config.yaml
hidden_size: 640
intermediate_size: 1280
norm_place: "peri"
tie_word_embeddings: true
extras: ["capped logits"]
init_std_qkv: 0.019
init_std_up: 0.019
init_std_down: 0.003
optimizer: "adamw"
learning_rate: 0.000659
lr_mult_o: 1.52
warmup_steps: 420
final_lr_fraction: 0.0
max_seq_len: 1024
train_tokens: 1090000000
Each number is 128 + 32 x the weight over its row's rms, rounded and kept within 0 to 255. Layers, rows and columns count from 0. Numbers have three digits each. The size before them is the row's rms in percent of the matrix's.

# layer 4 MLP up, 1280x640, rms 0.0556, rows 393-464, columns 448-511
105:093168072129132139134132182128121145129170113168087086090124134176081075165066118120108109113123084125154084127146127123156149127127159191138141159123139211157126111125131132107128173082130137
103:134111154104115170106096127110129152089133172081160181094131125155134148156088135116080108095194099144146159175147142147151151176132126124157109101076146145130085136169161157166091186143088080
096:040098159145142114127130092139171069107037177070156133130123147130155151117114145120173108125123134151135090104137165117112100138108117106150120130117113098143130121115142133132117119138173146
099:085104103152117089092107144116112125166190111111139155087122190118118171091148112166054098128092107128088076080096141080158142116086115116132057062150163094092078131106130112119162190133131094
091:037125113139124112164165160059177144147134092115139117200140193117100158109062119169142140162148144148122118055147143110091149136126120107146096117143177092092148130143129112116106175125082117
103:130134086155198128157150095160133084146126142124151136145113118118128176140096147113152101082110150119164141121147153161148140114124188159086196145117090129102129075173137136128126155136128144
104:114172104096116110134087145129110088166140090109161143132143137066115148124193142128128111080098175148093151178152137114097177171049137081137101164121127084125155140164156148168106113107150053
111:145157175144136140185110156083093117119121096109116150140154155146139093121137132193148090147145131029132119135120077140080096093179101101095172124121081141146102130125120109147079129097196106
102:131094148140116137127152142134137106098120113102077212137144181157134135141172172121146059167119176137149056077126143100120154161173123180167155085108112089141132117152131157139083108115098107
093:141128127154130117130101186128134097103123173122149132140112140194141140121095142125117167125118204091123125103083116128151162099102119099136122137143150109171181101097179112135187172128159124
098:131147151147068110128125152165133143176104101080129112158152167078114118095134126146124182105178095157124153139123102082138129127123133160112140110130129132155129101138157106081125082123104088
095:078097122126119094075112091122143144138147095145108175106091133170162098141074155150098075191125169136098115174109116152140139110139132117076108104099138157135115074195136091147164176150080162
092:175103108058155128127160102116157185138148166103204169158141111165157142127072163128094097092122072112088139153124151099152131111142067112154117083129125103148099128135120133149125092104168096
097:142083157145118113154093104119139133121117058127149132065100151142164112160066113134106106164083104098131139085161125175139184173184143109130153083114113141093120138121159115150171099087094134
103:149172173108204106125143122097180100149103141107174128097113046182113117128081095095148137132042122071135121152120070162108175205128107110169128118170136193184117187064098102087210090142103128
091:187167131157108155161080162159090125122068141117085150127106132156139133133118124128136094185138134125121093135128133155192117171141121151145104112150140038140051109160136108120131139173051177
090:094111174118111099173167140157116179142168135183136126101068148137133101102169194148142060106105151106137176132155048101120116144147140126110144181134121120072144131122175131165101180144180152
101:150067141156123129115073096162155105139074120111090086132140065103193119128142151128176053117150167199096105178162139153113093137129062102124162186118133125116131145096076114179099219094088114
094:133160115121134192143114102101120134163103161213089150143155137139174115111097117160100101118104085121151148148164157086130124159160121121143131120149099113090193072155150137075127160148121143
095:115078106131151152103145117135145172145099175162166117153114192161207161200144149134069105136135150142119128146121190095056115106093109212112068167109107128176180113151131144178134131143177148
103:144151091137073124114116173151131148217147097137135140117164140147130134142138142143171099168111111143144118151173065151166120180046112162196179161128120097076139085103151114105161118151081194
100:178158144116109130135174171157126118111077115135166128147199111147108163098168142172133104099123168176110162144231098088128170140117092132134127076085105112123159137111130135133104160137143112
105:170155208173117117078116102136185135144127182150150135135125130152184151100106160168119143117134194192098104133158105176116150122159110154162141095130125125125115092068134118071127126130165128
088:112104154111104149142149174129092119093109152203157138099124114132122120162063141105134130113067206119141105123127142080062100136123178152095075138198092148087125156131115183107114136166213162
097:141044098140133108177121179195123135118166102122113116152161111149171147088105121107078105137165103092155110175128134113194108097080104060122103061091085155120139141147111165122071141158149125
096:095164089117086163164094066128149091083093155163109196133138129147144106122159124100152158126135137118136100135136103086060165081156109087185128147119169180104110155101177111138126158140101090
099:100113097134129127126089113091133151160147079148145175124172153070116105121123155081125122148152121091093134152125138143093093083149124187115092143177115111161081153079136138170126158098100140
097:129155100101118117117141088096111115109156114087179104174125109157167166095130153171125074120180147128136136098083196126227166144143149146098150072076135100121141148142129144095137115125162148
101:145150164158131100137095114137113095151153149178147128075110123098109123145178204166075150082113115183131122045077138109104097142176142134083100079174113171127108140100059115133066050112188112
099:105099167182109174086162125109138130147165107085124132157123085070116193148098108136152182135098105090111153156123106152151184119133148166113136115172170092066122128134093116123136143105151168
100:186070129095132104148090075088133126134130163128160125120096146117183111126112100111131117105150136129148111139128080133167061097122084116143082064071175179151171126125152166160125164127140164
100:140106132124097109162142107172095130178091052128083103091167122109148116149134079097118075105154086065115127127126080155126170075081129129151143149116148197101125112125158092104162147151081176
111:169147147133108163224131134171152089088157084128090142146151108166117071103133103142140135137172118199143135106174132179134101143088141145113120112118124136140065126078119139123095087140123112
101:119237168095130154141134145069081114131144160188103097130103177143127141143073156099073113187117115132144172101151111113099136080145135129182113101060112198100200158105187162150129187145111095
097:122071106152210133105148140132132130173143125151143194077111163150108156151098060177141115131165171102125131168148107071157127122153087124101149131110105144221158077124170122093106077142094134
099:160085130110146117121227128114108112146131087094058141099127183159125080148111101125156114066141188172146101194109083167154098122161084155163117147093217089114091120173075194071122137143100132
094:163112145158169143163119136145052179108161149108097163142132152098134122148077058114160177163096082171163110157164138141153150140150171116115134114162105170134153115180183137178060148148111155
103:135089142187118135113138122125123114154182154097138158143082049143130150156154161178112180167123057115108096146109121174160132079129139126138105123153121137125128106128093093187107157107168153
099:078132127130096112159153085073116155165129131104101178107104134136130148104101127132112164164125141104117114122134129127122095086112179132114124126095142100135153088155181125170095135151153077
119:102133124112080140149161101128119135076081100173158101149104130125104163149124116087078138125095131095129131085134100130112114127173099107119114112110161113203102103096113091123080180119116109
113:102134133197111131135158188136120115147111165180111140181119152124113155116159150129136121123146143126171114122144132074127051124140115072137165116087146122126169128148141135088174208131097160
090:125185033151145134097193083157116148165147166049137160146127091161147118122164139143111150199113113138134149217134071089107069107114116186168118106136089188118141095146139094121144088150088165
095:132129082131153152112129162113111120126143068118157105139099106122126127143120116162136101180168110113164102117101105180154165138094098115135098085139176125106076163160136161158094130153129099
106:090147131151144183176147158112124137122108092119144131118113156073128110195200121167144157130066130148121125122161157133136111163121060137103144167133161114150192142120142124105164097127125080
093:131122135087144141108101193123151144141120158149199092181136124147121112125129143137167191094122141101145160100073104158132170119169104055170082141113118148121124072224082101171113162141083107
092:126114178113159136131133147122161073111143136159101113069178107129099073131167160117139133108150143109120133146154150164096155153154147171095177155157102184135082106092166144135130245145113159
102:184155095136105154136103149140091144092148141097156069110148136070157155133154181161197147122123089175156094187154146155144175131139161109144188090134070175112164095131150084089126096120137098
111:115105101134143137113101099100084177098157109129131128125101132074162161145168109134147124116096140148101136184116122118096149119066146140149077110125041123128166118072088140120089157142102184
092:093207097129143120097123098098122176146175106120184115088115075138084085099108154131114168087051136161166118091122081125153113143145111115108169176137156124147124151120149127103109061098114170
096:158123088146148076076102149162136097094083107117159089123159139178212104127189166102096081118119099137132125084085163186118151156138126136116152094131136158106127075066085120110150133140140184
103:175127133088108165182138188105066096071165075146163129129139131159142156150189160196159126101073193161123136125100161127131117103138117114148125121070112170079134182204084119048180084113115158
098:182143156065117120107100165104125152174132166067107140073125093103170089202127104143171142155111108183121118134125122142170143189071106098175142166132114098093091136111131147139122123096113083
102:115126129100137125162117102172136109079121137095167088127095154175140186105077080109140105141150119168174151134175122189110107101134144103150159118190078164177146133138206106094175128160134129
094:100195136085094169161152123106164145192118110125109118128145157144094164125132142125140140156099133180183170177142148135111098148110098137155191129173103100108124119122125168199209134153111112
099:163093184093095107130126096136064174118152132067122113112114088154164135125158142144125156085126151203206146137146080102111110134140121109122117113143146132142124059182147123185076132134128074
101:128155093141077120109126144067098146140083182114181120151090116148113134112061168132098130106112108123127094120141106086052096110110189080182175122176102108141098057145187081126143101151123165
109:151120125116098081090086195151187109132133153121140126123112168181113064155182073125124118111049162120136071129103122128130164129096127125159128144114087105085107110130107180173102090140077132
106:158104083135100097142122129159134145151121088145183162107080173164115118111074171163162087124165164101153073155131085153100104089090083171142156123099103185123155098100176098129094094144094139
100:049176098137102154117101091113105136171119212161106156115124072121151196185124102111110075167150124140124111119177089173124171066125121128120117109126123138135134120100105182165071142119132176
105:113145115123105139065134203098153111153186174150177139093152160149120138136060099116154171141136120129159130104097138141125157181120108163151148137134123119179130098096162155158074123094191155
093:124177120088115114199165095155120151153142123078124099145153138158103117179104141083140144152122118086160105146092129139172053167096073085140113101065179142125116099128124181129126173075081107
094:202154158128124091120107147116138084094085140084098071152100111073160136119157116149090129134181098156137158094104140103176095143128153170146211103163168115142140066129105110169121116124121167
099:127067152105096151053170133148116130135101110140143103114157135077142108098155115199135140118114084085139126095128145163132172154159096073094102149073202093121088119177091192169132055143155118
100:151114149084134129133073146100133115129111106150098151155134083075141165151130093129114088105070088154129152128078153138117135139153137214134118148098101173131171113200168138108179065172153145
094:128145114143095183074112114079123081121139091083117139121076129100148100108168137156183124124168154093085104138097138150155132193121154177106126127141120111088138151142166110137173115113096092
106:137158107104078168094119165113157142184087093174109064139181145069093194099151057073122124116108134155136141158136144161191125162139115150109158187107150101103148153084097123094109054149130103
092:090135113138145143107142127091109098152103147116165076123128139137130114179167119088095155106111123049125120116143091128100147129065119160102168087107179124116080088120148174087146131178104191
101:110173143060092117147172106087140142166171096099116103108127116133102125148138097149115128132164090112143156168136121127140131158155167136161112181103134115127148148133143159183179006119110152
099:120153141107174132145165162098155120149145213120110137105160115138134139127146133132111177151164145147101150137118130190132054071166165162189156158127136100157083136167168165153148159095125091
102:127088102164131121138187129121118114091213152081143203108197187146068151111133082139164103075108063133136123082136148075088200171167146124129149204104149127114129148118111111085162167122125143
101:179110106112141100087166137112141160066127175134119102137123112131133116128146136097133115132164198079161158134085171127138057118098096113109155159096090181124105106178109185112134169079130139
096:122106079133127151085114150140113133107089133118154104157095123067143150135182164159126143137111165142114129086147133179139091138168179087065116085120160149110067137100112131175151154139181184
# layer 4 MLP down (transposed), 1280x640, rms 0.0528, rows 393-463, columns 448-511
104:112143156133056110162168165107136104203106103139141096124114095151136131147071145109164178145143133052178173106156138097100108170104119065106173111109143094143104113077084147118100197079155153
103:133209157124156172180125096139144154153159111128104079153121104155116120135129147086109105115130158121103144225107071149146081125088117142168160102096150111116186139119093156109169149114114087
096:082123127103153159192163112117154153121144163100101146160111163159141090128126137159099159110174118156133129146056067146082132091136117117107103111127121095125119165181123118152170067121081107
100:098168201139131202096136111113165091091160142129112133065115146190131122148153098158181138090073146164111157164094138139130153154131138168157161121170162203130168155173135103066142150211157122
091:175128080133129141127120134140091075124083119185096152094135092106109100114119142130082108106146157091132172149122113167138181142117138146120199093187079109135109102099125146108117130139148136
103:162132101062137100138082137163178157159134125095149116099066116183114133140089123126073112090157137159143118168184139119093106109142154156079104164104098178103127082132069136168130066109116067
103:103152170107112119155169074197137143160101131155173135113191102163147119097189153120154158195139059148187159094188108165167143180060200111096088127131194116093156165173178108191158155152182171
110:163181112129126046134157093113127183107137180111189119083103137144154094132135090140138091143172177150163119088132150077129120099123090128122112106145109101122087146130146200105155141128144100
102:088159116154068101119141106088181160090104012162118174079155166177174115067145109134102132139156149124105101156139213112112132106184069158126138126137158136100114052156102132056130062130129057
097:141078138089104125123138095125158189129156074128108155122181150117049101135172074140159077143133061082113100123124143136184123091115132107126104076088130153127125135140114168119122100088109091
099:175165079111137076130162095171173165125139156149100162150137142126158126101120084119144095137103143101087173098130141097088155118135145098042099161098133071146133154197103085136116138152126122
096:119149103142129175163119121145168123124112153087152085169174123171115169107186127130153130093171139166146199119124143111125077118170128134092116165148102087110111118138116118141132127132124081
093:091170188151055128164136150129098096087108077144057122183112100143108117100152093115148105122114133130113129145102106165113140129114158133108132137088122169129159103142093159152168192131107154
099:146131147164023120117096103164143085109154139038159102072169094182139146101106081163162098146070154101195117104100155079117143052096082115132130125137197157113109133113094112087115140061141110
102:130121153135120134154117146107145122079201154092070100114116146105099136145157155182191126124185135186129165091135127113124067095172129102168128153153085077137132065116135121195135167162105103
100:117117217120142091116158099058159087157149116121131139070154121115118127113105125168125159105120118105122121098091108143152067108168103134074145093119112132156144150114084123175131130163138070
092:137169093125156105086078140165112097110091106154136137081167065054176083127120036098145135108140144140142113145118173161118114123109100131132094146093140103139103091122102096120163088085101101
101:107142163105109108130122194146054137086153076123101170122110201183166104152193080154129072103120100135119103135152137105115072141132102149135078101149164127161094118147137083141092118127101123
098:147109158159135110111149191090208096101157169106130116118098114092111138075075134113123109120154125152116142116143143138166136138150109080134150162076164095102112159124091125105122104122140096
099:128180094112136115111119112124045119081113106125128113090151154122116151105084117152183185169158129058143100140062112210121094113169131151156153148171178119048094135149137124114107147101142110
102:068134148174105136149122149110086122133139134156094106076168160140139113180146098131152153067142146135137112079104124173102138125136122143082111127073147155109150087101118115137169113146130111
100:191129049150119087107140166129102124145147121176123129199154125124101134132158139156175107139104100134115141203139164130154128123040133143091163156075115124132146093132170158120149186108110148
104:065154239137162104128132138108155096094122136112108138165078127153122186128065120147180117117141138127135071122108145194125137093138109139123200130168104182161081099135168124135099153160156149
101:110155000103148146125140110114128113140132107095129132143134109093135146122136132164101102116175105138100105113146095161126136114153131132141168170074128091182130096112132040143110114072110105
104:157073154142132115134109094080154087142119149087185132116131140125137114144121114138135135118094141129065143112102112090131115099102142138103063156094181133207141138072192137107111129108111124
097:145094157119147050105154196154111132157153142086123142126099067080121154142137137095107098112093106103152122083110128201127112096122178183088081136128130157149145117188139119116121118159123154
099:158180116098084100126122128078128119146113127047103136132161144198120120143157102145171148095154111136128086131125118088142207140142074070152144075182071117147066144147153178112113104122160107
097:144078032074083146101105125136111069116115125121142138147084058136153166135108103102123148144088167154194126111106121130148104129159153089113136138127060145142122146110178105162124142115122113
103:104076133158167107108164120124185191161168095114146062123108149137138137158117122097159124169146155099145143095156071133132130119025153143135116107090136168144162115116117144179120159113088118
105:056120218106149152177117065207131131151197139196165102042093140188114129162177125095106110095160110081123120110172140116107118103111160108130090168073124139132080117149149140095083147157146132
100:129111083110153108076176113162154185070096165129127120115122094128137110124171168102157151165143136132103153163097118095142167134113159168140136062178174137098125101167166150134155153104095122
099:150077121152174121085105181125139151077180133123118135147140100107090155121109133109144117102108121121158176059129149141137103149138160139189154090130112110169163154103106129133122165119167130
104:128192122068146164160109102121157090149113130129158102154106137119127133109108131156054106082127100143110114166117067142156151124081137152091110158080156151093119182112096082115163162197104058
099:123141137144200135131178105149192097159124116125123106090112092097087148145099112099168116130118167133107086083133176139103079136138199111153114168175076165121138133086142166124116130105102127
097:094147089131080101151183151130103168130106158132096155111166143110174158131153192177097130117110115188143172096098165154126107117128151136125098112131113087157070062109108118203115152159107072
099:136144173113117068166065100111126145136108135146099151131112150121186101074149144150100078133171095152117179091115118144086119140086174094118094094137121135109106119097175105156157167113154152
096:137105079111080166121065133112123136154070109110185054166119099090145156141177152121097085100155127080141107139147102117059186133135126103106051108083115094149122100118099143122126167121090116
098:093118195111140097181164157114179137112108138140077139099102099064075217134143196169153147108182082073105139153165136132121120077088124151129193113113133160166090085148130144102092075169126134
100:120106165111091117088106125119090130087124102087149102128135096108134112117187152226079200097125131111107104096078159138166130110076117170096115082127081116132073188157116077065164100101152113
107:177169119147118153128158122131123167103044169129157083162090098129133148161175080105124134076108166116167136091166141182136129149161173078130167199177104079153164108145101141107139166127109136
111:126045177139113140097170109109093120117144150083188139139126154178112116174088101123158118165073157097147142090123094142088133141125157111127169092146110137105115149138113131135182169130105133
095:139127123129083122169080119106121160098089175211125086145177152105128111124089115107085146128092152101102101115110144106112167163111146109082121080092111114160133178160149150133116151140137110
095:137138159127076167180118129173141126101137142096062142105174143120085188167160115099104138133060108082082143130151105137135105169072190135162196128189143193103081168102124060088146075139154138
103:087134140117110146208103081081107170093163105119098079080084062105110106123100134138149146132125137207114121078125193122143140152138165197127123100193064090168099140136123132114118101132134157
093:152139130116085117134135112164116113036183126101074159123110138125144155131127136088075152131179135133117126097122139085175126148087143170107163145141131123130107129035084157120155107148146142
094:133177086104110183141144050118155159145105086153165149130067159129147137131114114150163083124166105114132121119144075147181123136150112152144141100096125123113161161147085156155155049097116090
102:103069116075077124134157103138142133120108121114150074073148111119150120154112161131086110161147187125111147181136170101133177105132104038157124136084134146183131186072086085133168180197156180
112:176158143128132084170134101092101128073157072157133077134097145149105155142094141078135166125137144133079076139196178155167130068119115104128106113122171088138077179127137144092132129145132157
102:141119196105158147167145108134196146112131122100157172073144131144124128107102098134102113117154133112100118161148116164116125179103139144135126070107131153109113173145121103188152150186132156
096:155152182150154111165097110117234153145100052145116127096111121107073126136086117162170094155100159160157173111171126084128153098139133119131103148118120135122104147148163142149114151127168115
103:051185071066150159122202208184134120112138126141117170114120151106150153136131136123106158147096092099136080100113136170097120114109092121173132100117174105104088158057131156161111145175136179
102:080132182099148120142117132130112162133121068154128101103090120121113139087125143151092119165115152111146126090127166143141106113118112111121096048111129193111128177128116210133157122182148149
099:147089099166133102130130118122196158147130081113109137165088140160108117170118149116086113116099124147119092177126147152133160140140097064155139093113124154166117138140130199180163124109102107
096:098107120191121093104134158107047060121125083122189128088098127090141113125179078096109146136108143132104143040138105162117169085152156145117173140137134137186105149101138119126100126119201130
095:125187065136156189157119153179110077091094184091142162149172136090080133102139141117161125163135099099114140131100171128131143102137101140180107136108161127112119177122113128082147107123131156
102:127114122109121158088147158125038138078146151110083166104083159157172125156174157132057106048169085158080127113118152135109120095091127050074124112081062151136214158158135126084127127179100098
106:078081117103053105087114150099127105128072082110136086169129181147122137189119165076125121105067066094182141145129138088177094139188120131083122139135098146148106124146167125147115108128148138
105:152065089140124048092162116163126127112116083128107092112075075110168104156119120146132129137089145112094116161095141155101142088120080179140134142090124149163122172149163139042101103109139104
099:103198112178081091139164178106137118137166184136113157112192117148155134122097077110175167077141091165124079135124142127064151135081145159099071123150103076137136125176094108105148084162105140
101:084150151108124128113124150133117115137150125140152152155107103135111145124156153191146180159190132118188107170111103106134133157131089113097058052142162156169114095158171157175118148105143081
096:128060116142140106091132189036147080140112099103124180121103085094103132137121172141107125121160157176068157141129112148119191065154172169138138118144043120176165127104115059114170096132159125
099:062149131155164143125141100105185157138180119085114129076181122168075149129105113187153122115095133126092154108138146168106145096116195140093098227099109106107115162160105159085164180148167120
101:186110057142134132141154162202164156167165108163119151139136167104123119193135145078121182064109094152197122084128105088127092138155112172103109132099127088100140156092171147114195158139137138
101:132154086092119133091083112093061130111113212127141102106170101122191149152168102186108122131139174151138125148075102089161096126103149118082081107152101128087121136118150123179124143088058154
094:119070148111143130174123095107138161165133112133135112180172156140141146113087059098084094125059099146176110123179148103163166118095145096157106152092141131126158119126096128201134113109121129
102:022102153187119171154126104118162146129117158186169144126167152096165154127140122175149120095122170115107094167110142187093122099117121163109116142132169136134091103188135122104095113144084100
095:180093148119113103146102101148124126211101121070154143133136152138153125071120117170151112079112159166132122113155116102103120140189115139183100128144120107183135139129147153091146088052080080
102:087139082135139095064142146126135090102135121126133091120139137043108127145104125171149204146126102078121117148130119113125172164140154114070101079172152129117069122178148120108168141155125159
098:160105121132122079088123169109094146131187137099149148152137123174103104130178174064190106100064087100145139126133117113112116133108126120116127159127108102076138167124082113085086118122187140
102:113139194140180127193153111128147171110106123090131168112167123172147142102129086177123183072103139112145114186159096112133121155067179126144101146134158108129132095147146130168151153164156127
100:139070120104137149173120131115120120159164130170184179154120113126102139158130076172099156093129107131140058128139142141079158129130094091150186086209104116088138103085171062132160108153182163
# layer 4 MLP gate, 1280x640, rms 0.0536, rows 394-464, columns 448-511
102:112069169153148119132090109144122152092132175142184124170153118105162117140081110074112116127101115106146105154201042103116145189094195081125071100104114130125163087114154202044090130147147125
104:153128154111182064071167166118169100088162122124129195146166138084152146156098085128111183142115088115100107065107126158099161086176123120115103089132115144190121141177091138162103133172200092
102:158165109119104125085129123166175129106120176115134243169091107129115114093097109162104115146170093114138118111100106139149196052086161171125078083138141193041156112181088061107122141201165075
094:107101092147197107136113146136141154133127177092087138119095098132147147118118177118121140094119112146126170159136178102113131108142199138101130151137107137099120125136064106146134140104104206
093:116123070058117127110120119140133177133123165128119083164153121192091104122141183107117120138139163174185054104154121136062115083120097094121076167063140139123131102109067171127141124182161124
095:068161140150153042150106082093122147143167109091159159145156117169105115119121174132140141102151106088102152135118149125162096111097160092163110202100128121122159123174155112143092144165182125
106:159110144044082115135082136159142066144185116164112131129151137133120160056123109166081105148148131139162128103132098115152125083114114138122115088081166107095124105092143158158113121136097094
103:142162099112111130069179096119122136093095132149108152149127151155161106139143133044133136122072204161042153149169179094103074161109123100132099139118086104099151116159134160161126085178158096
101:173135130093044109058122142158137119084174126153165084140131072086147134125064098110119166140113131140102074088106125131177134146118105122122119136132110146082117123120150142156092056184106180
104:171112141138137119095108138149140103132144132164080138169145137100113165134114133110183121128168123104157154178112114166151164104093112109150171137151161166092121136120136129118140126166123131
100:182116158115167195190114166141208135149164150134130149120130143151145203082148096147124150197103149100184181112168122059177166140149160139121162087179187136153156163157123138121131090139166146
097:133144143075104117077098157188125114160082095111154096140095069148152112168155131136114137098052144090101113144190131101106119188070157186127101146109121140108125122164126098122161148150109085
097:164131157141112137082053111161133207128134080174128114151112173113126115136161139117163123062156120114133139169127100102188158149158094111079099104107091119174178064121143130153155102142189071
100:186075165108104124114171110157084090137103127078076156183111116135098187082117125113168210084049144100127097123141074113097156106148140091137087163156118138102124072158123172178074126183144087
096:122160114122122084133124184115114126090111104173157121120137106077094102180115177162154106125078152115112137106130150140161130151195160109107117143175169106120104110138123139137098110127219064
096:161115147111112217143121107080104119083133149129082127109192090102121063159156110131123099110186179124148132130149140138090132123087159104132082069105160103111140136112088133125146138096100127
101:137129144131159112137076160140092129175119146130140086146171098134147148143129104141129124150109132167134150128108174186144166139173228135137114160148077110189134140153154165090122127174179114
099:172088145162115106169104083093153107100140063160144135113091172168193078119133139130066102113157141131071109160174153115120130086118147163106122108194130124124116098175174119162165113117135170
104:131084122114139142070142131133170124130104121091131137134080188102102099129133156137093133164112118098162071122170100160151175176088143158086127081101160109154143114118126136123171175140122105
102:174161047135117086086150154134128143143115070163123126178163106203088097132086108103062175109064136167122115113126126127171174124106175154152145148064126161146101129106143109139129140146139070
097:157081082109121089135128091117159142126162148165092115200114089147098158124112109079121127167090108143111148177109117115143124091072120159109165196055162129089168101141118120121145171132142145
095:107125112152168090139102196091115088068115152142145155144182143149149117150096085126111156159140115104155108136146128131139145204070178081070177180139104187127160104093113097132094152185116118
096:073189132120062139090171127180109162126117159141130112138114184065053125133103139115125090055134193136138195182079135159166128134171143151099125141109110151139146163060127066116145126153136129
101:108096107129148134148139128113156083143113119131156141109134116114130131084165133086165156108075172177080150123160110104136135123143140122108101094077170097154168126077208132077106115150070186
102:112109160103104136106123135106108170134122110085146104164165162082157101144090025140082084105106101097101109140112117145100129109087155092111146145151138195110149160146161168054097171168186121
102:147114156144182133155074130121140121116094142114173149165124109152134122099150084083166117205123185116113161097137114176130108191126131116072177159091106122124181145112099110110107138193215142
100:083086170106113134129100103133135126095101153133128111198143140122136115099127161096118143170123070085133163119204207136144087130091138109104142181132114190106129095152132119115170056179099149
102:116199072097124136175147095124133073063137162192127146109223126134112161155109120126053126109078152144159114094088129171182136155097144105100182121143114116149112100170113143142141123120175122
099:034138125121130110167078068147154141133226150100096136124112113087127100158125089118107117105173168086041121095144140131179167147174131100115098120109119161185131152152081118159146144123156185
101:067184085182150056137124096138097130090206085217132153113119113139110116163100143162063161073104143128046101130200158143063151069151143111116123169126147162073161065134146163097089151118106147
103:116132165144125050107127134117122108146107130145112179082134175110137168158128085167087159162113117150062127135095057124159179174125100174143143162093137081127131060143116117164128121188142097
098:054170113106160115086116116150129139113132118149112120139137121109105092084117131129081094105130137105109067164152123132140143114127180154157102123115094137138154093143162129104117103191186124
100:146122146121090102079104212151171160156133122098138181112163142157074171091061114068061133072102135166093144181194048107125097171148105130110157110105190206129058095149084149139086110206155067
099:079095135142114093091189139121171136121103128139116119126154162135103128150192174192088146145161095177127149109167145159126086086143112131128092092096126115096135136152122140147103045164100076
104:186149116124132141095122089148153148177128109151193122115124117164106142047094112134151172129123114142155141135194145100152174105156139157117106089110143159070156152099116070108072079156122166
097:112130138093180143087130202149121117117158163093168171117152171172113149133143063121165106077159180113131101112144127109146135150138192166103144100114065177134116084075154131149099167106139129
098:096122149095096174095091105159131157088182048138134143121148152218107124126168081147123121162107197138152059170091121135191133131139103134131101110137098164141163139099123171174131090157153145
100:084124148115076093147153145126144134149068076168091112144196202121128096166091122068056168082146166150156142159145123144143136132055085187126145130096117141144134192115132152119105195147130098
095:096154069143131105120134133187132103146127094123123119168128159139103132095153183117049121123117111098090146106119086121099159115130037175147142093055141176131173076147153129125114114205126133
099:124070036107102077090111102104156134076172172089190148156154093169160113088117130122148121128082125117141099091177103123123142118153153105139108108105094114093121071068114132117100173167125169
094:148184144097082104138102137094135072157155161142156083150165142092122067120143134098142086116096130112120110166141091152088135156127115103203130198120061136153062163127148140149099145111118130
099:098192090081181072128083136121167177074139146123108105123162105091096089130130172115149132106159160175108104107066139173101092125153165113151153150072140082038094139087101161088122161136123150
101:114101168131139129146183117134158104129172137138126106169164129127103160143182093134138062125125144125150139112148116157137178141064135101094133161083163158101145097186112145175066080192134136
097:137124161121118107142087059118083124081173159143085149109143149060171165157135212144139159123134151128149092097068115131130122100209140114134113070171134117176136124122063194142131109119169126
096:118111079095113070096125108119145143065147132086124127139151123144131071085165163078123165091115145099117157147096146098045109047148102174116100165100121087102116132119163174066160164154159161
104:154168110158148127054109117100124117103093079161096129139173132106132102114103177135173065150108140118114111106131046134131135122161138203100130116117107138129154103128129106103112106132099090
101:136092136124086089166142155186123115123117128126145126159110142164081105071126138191123086146146128087074123116103072132093175171124099092091155122101131068097094082171233146157111152164095142
096:104130130128120131107133107108094153213119091171117117118139113184103109161113155164092149129129145148108208160159134058114155113195145156175121142128180164189114066142186166156160104108153130
099:147085200106178101115141106160137132137096150130096114158140091179125213105104183099194133128130160180180165137136085142095144049143092090131043163136151129152109134166147140132106112126157102
102:110062086093125104124136105115160106144174114148082142146109149125100096123094116089077063112113141133100109099088095134177148145189118108110130171068126152191113153138106147109115113159142125
095:169142137101104135135157124137145163126084156111113209133147176144145129165188109124128149077126150130082162120127115119159099124103163081111111188136048068150101133163170092159105149090122144
096:107096163134137122147182125144136125146083125123127129163124124175089148148052133116089065131100127163124050159141143081146128148112138074079148167120165150130163071169166159129151060130129114
100:119122078086159132070184094115157101166182186098205096163108163057111127095161106147057128091097110100163113096077132144181142108140109126201111104140121098130168151129122157118149177156153127
102:138096162063098147119120097115100170133165114092093081133156122118171125122148168107084158119091131151144117108156099121103081142098114085085157086144128166095096114125195208192090138126152114
100:149176103097117094141138130094131137121139131113050172107218171112116135104090156116156155164089120129137170164145131082138169071163107128092133148180104138091124104187100165109043157130123120
099:056114117114072148099132121180134107101101117125152116161192163126109047089105171128069081079125097131107163148142122118142122133147129133130078136125157187171136123174148121152109131148145060
102:105097079113097082135137195158146175133106122166081115152175135123120088110150109115101130164147160145176118097124129114144112158138135189111136201117118076173118161144095160087146098128134123
092:093099125116139117082126135137115127146147099146124167163152190132095186138156126100109081130104113128131148127110138106113173193163161094102176145134124157137137130070135136171084127170117163
101:094162089075108089140154078174170110119125114098143107166182139148129114096139157080111144094146098144140143122192090117081132096083122105097068123159085173123142089177144104116066119176122108
101:116132149114082084104124062185084111117144129120168108174097162155157168107102099101163106137099096128089093142164065133151117080085126076169171133140148108099118188150178173180116123095119177
099:125059132088083117148130166201163136162058151159121106181111163111098160178131127125093062108157123070097074147139102069151154125104098124128160109082162162140121065129109125202087115132132120
099:146135130162128121146165172137104117123090120104124147145156110126146124190100135059155157072122105147156066134165159111157135144183146148134089156088195161087156077155141127153160104132156086
104:138137147089117142121124147110109051180130128127141195127190107120135104126127095160129109158139103126130152123105109161165133137056148164054076023156094092075093052089118132124079109130183094
099:116163144120126058137102127080128098175230122119122160147127131137061042082155181061102185053088090125123082159169155124168141132077105118148136114151169148104129148134145135119137128106069100
105:161113071137128122119139106153157131156117111170133190150142163169158139175130054166037127156175124102134108160133097144105218120114182132107139196087113110148122139137127062169115100143118150
096:141152120125127171141039121163137154062128118208120149118167098113106125164138129123161083132121130134157109090117167199122101077182109116083121078087186151086153079127151177125070157160127154
103:137179103139119141167091189159111117088141101102128128187091094146065146152181122149137076085142119136117111174129159158164180184110175155147113124136120139146119074191164128180163105168066112
101:118088098093088142091172131138088089084149100090150141124083140129152131184118094115093118149121134100104134116094170135110147131128107143145076193114151148095105104124143115112107042145107136
098:094047168157107089179098171161136112168164108101157183153161090114111145164075185128086153097137148143104093109127137144126120092140095111107111122072103125139120129125144119140131163132095081
102:143121089100093141110200195145097114110109151141160133181176168130101188137137138120152141171150112081123095126160200091098104137104192143148104122164123123082148121103110120138155122135093138
097:160102081089133101142141157148135094072180119202227086159136147142109150145135110123159179192132132134124069114130154084180117067142130085133149129134170081139188115176133087136137120156174153